config.yaml
num_attention_heads: 2
hidden_act: "geglu"
norm_eps: 1e-05
rope_theta: 1000000.0
rope_fraction: 1.0
init: "uniform"
init_std_o: 0.0234
decay_fraction: 0.734
max_seq_len: 384
Each number is 500 + 50 x the weight over its row's rms, rounded and kept within 0 to 999. Layers, rows and columns count from 0. Numbers have three digits each. The size before them is the row's rms in percent of the matrix's.

# layer 2 attention value, 64x64, rms 0.279, rows 36-57, columns 0-63
078:483514468581593498480452479540517567523566489558501514498445450501524507508564462522360484449407610447493506411475527473538576503540411508529494507526513557539523438450578413530538432441549508
074:477494605468511455538566497476527520475513602540502547523477440572515559462452526402490452416421576437428589505485465462572482603551534492585458502481476548507477417434515523557555497476457520
111:598554498592461432502563496534495490434551546569592528485471532459549529518486452416460513446450495483477507549537590527491458466524486502452507473470500501410623472604500471582554552587553524
097:497589505518494548406358557633480509543416468484468467467531476517491424490460533523455492583500458526510471515449479462450529458465519516543537549468530568461509426425534593529458441478410466
088:494511513521409527506474522503554570506562532530528519491492507363456507435524535525499458415536485483402513561567519508515474410504471403474563483508559531468563661523528491504426574524430496
109:461466512579515532557493475431539472480498562505532438487434431591451499528449597508514477552424503434464509405462527597574546488478495410517559452506485532437538518522434495403495538546608452
106:458531540480497458525490439471493532479540444495427532548546566447584479526534490587469503619483534559517470495532510480465456528508430474518500563584409511547363524459499426490493461426466366
088:493486509472488576479513440468574453565485570598537473500563542505469469451403424524522536460581506454516511570547450515508487486499486529395413519441476502531502430353537508496469488399443554
081:488496457477473553418459528535492540572402471571582553373498462484524495522496467531531490507500458510503468384541529484395628576479559514489497456548489480573486469508538514542480529610434479
098:479559509526496576564468481459537469463512480468521520452391499520461495602479529450439477441498560526475483529501483562506397418490551522503461512622533502554541438540490483541664444465430537
108:513504437527531508566473494508559389490478558613536537516419464507555414496574527562452507486569444405492465459465446521500473541490417447457602517508449480560479565487488413514542495590495437
086:420548514517485553493549456538560402555596516512535487413528448414497496595500477457443474498548501516418508452475374497554606436494492472484433528491455406551549484528530466532468460562499461
087:480421546509529410494463401523455438515526478598487412475520427474611436472447382544527460554519494573466523527500471546506531516549474424565460607503540500473566510469555482555449470488460503
097:479472436459419377422473497536502597565476405527530423502461500528465509483526518506535528474443544509460532501567425522495553487530476558473537473500378503542567445583505538439421445457499592
109:496469427499500552519511559566495480483440636452504526521611466535547485526510468500579530571502466578545495484441496592441602495508504472614537517411488521519395518496453567509496479545444461
100:476459503490447563485554599540581467493503475465507641456520497482462574477532572507559583497495505518445494425478472548493476479470538457473493585536552411467351470556478422467526512470514431
098:516546448508516558475546533538443493472568525442600544419490472449538503568435588551492454472536638446450584502396544558405451523550495497594502461479528477465477552491512477486524574503529505
101:465515480389464529496579425492471501471452522542485563515437451511497472568500540510495541464524566478447523530583389509506449436500496490544486453559433444388469505473399385435558535524423507
101:543508570518540591528523457548478485452508556499513445585435441573562490483511543473520589420561487599530495457515457483446487522504508489563533568530596571410460458458399467470444427478504567
093:537545451464517523579581456518417475508533492509471541494515492509567473468450518498450392519525577517547456440474490481396530480575546495522593530499444538530524584449539525487527350391519549
085:580528523473523503522475526555573521523504534418570539488494463473586586557527537459499478596462396495444523539458513460462570552469505442489527408489451471495436517459518646534463444512604523
104:446447430431506492449552517506527460508513432558550493518489514604518462450522490450482444435458581491461510379508485506443549412505525384475491557518521440487510467361499518574539529443579480
# layer 2 attention output (transposed), 64x64, rms 0.25, rows 36-56, columns 0-63
087:420600518487506458590482568538510513470537455592433529528490557546503460410463485503499499433462499449502552520553514593453499551558506374507503503514551440531487529549510508508530549612433390
082:497498481488585546465426585533512489548485504457553529523555569478503469559445587399524512485481452542391526502499522443429572459412559491525524466575474437506544512500492365407466537543524463
108:537582493593483516468501496472438550526521560559567464454474503450535478439523505502497525517532479499435563533562466567391523491532458490579403470424564579461495404555470599485568491432480425
101:492496588484474524502503436524550490457437515528598564515497512555507501463529434457439502445492504500602435425466620532566498495503488592523478427465577510634502502446586457526407533518492508
097:513478570526562511453510555502478536517559478479556459522376525496541565498562426520556476517529499440460498372494420476547506589535445551482567545447494612488458534483567561447461528451595518
107:505433467531489494493463476370486477399549455559518518432518479491590486588493511494570367490538540505390537575428550459583578460504472427476578454534513549495540540516488502483539497499519509
106:521458446417599408539485537555438476543541541472457508522451452541464512469550563409552579487523489478510506461416487515580442524550537419442508502513366427480494531581545452479442489467451480
088:497449527483498534443611522472483557507378529487451459585525522512442502499431437520450476468567491505541504469551561478424505527506514514500519655547573654543535448478539496507476501554474463
090:461497549582505514471500492548586455507560534484531443429501447500475502498527450633500454385465529496599445505529467618478588478542550500583550471502536544563513546551513451500436455418529496
104:475510472503483541628497509524473505460495511511511516452431462628480513493442498425504530508560494441449498437573522559498500491511415573479547477555556476491407458445444368481593508410450460
111:433512433538489549515433517507441447500450529485508419517396532520519471488535412607492484447499602507454606483431485485531422528512489458515485475465461567657448542542452472471475431500511486
086:431455537468468525559437478564434545474509432493495498489477457469416513460493502477571493517498538543522508466572556587451512618526582439366543533516518603551485469443408440459523539445476489
082:461543549568570431506419415543426467579446483559520512516522539420473492518512506467412509494500491499513417479513440429637489591516519453459568529447421547581478460491525455492513515504489407
096:522447490552484362407562548508539425469497385533519507418479507497518534472528410560499547569460456536574579494511596449493562531419504544616488481503488525508532476492507431518495520530533454
098:524530466522505515478515457577507491545425465456604478478525502492491504519467633460535471403503615451539456515370575505540513467492528548492499422453467410535513520592465588493450526482564493
109:436438431421533446555491511503537512528477429401562444489459393570413555544535587571540472508437511539424458480508532501430497463484519465502449401485493499488479496565462469441491556415504574
098:563507556504449509556469499578456600464539530426545516508504513498461505498473571464460462579443462410430437461434466553442544420533471434449592444463456559432498558543395524541470509534545516
102:520351401535522546479476557498460457437580442481524481547446427573495539465515545478512522428524506521386514433435455457411463461483500482568572510484458554496507480502452380474547493489526513
102:479501459486491499451466485463563500477482492533568475565472528516536538546432483463446520338475516453454465497526431514513411362377498551445480550482502485487451504547496531555618543576506527
092:509528504515465461519449486455490474494449427411504577518476570601507410586423475439417523512484561505598555394477488532530544422465558403508505531483480512441525451504459460576500564532463449
087:510554527538397454476425413462483585495526586490506432499555489442532527506504479507556476516418488436575566490561659524512526470449500531439573499418467485461494573526508575506480473577489495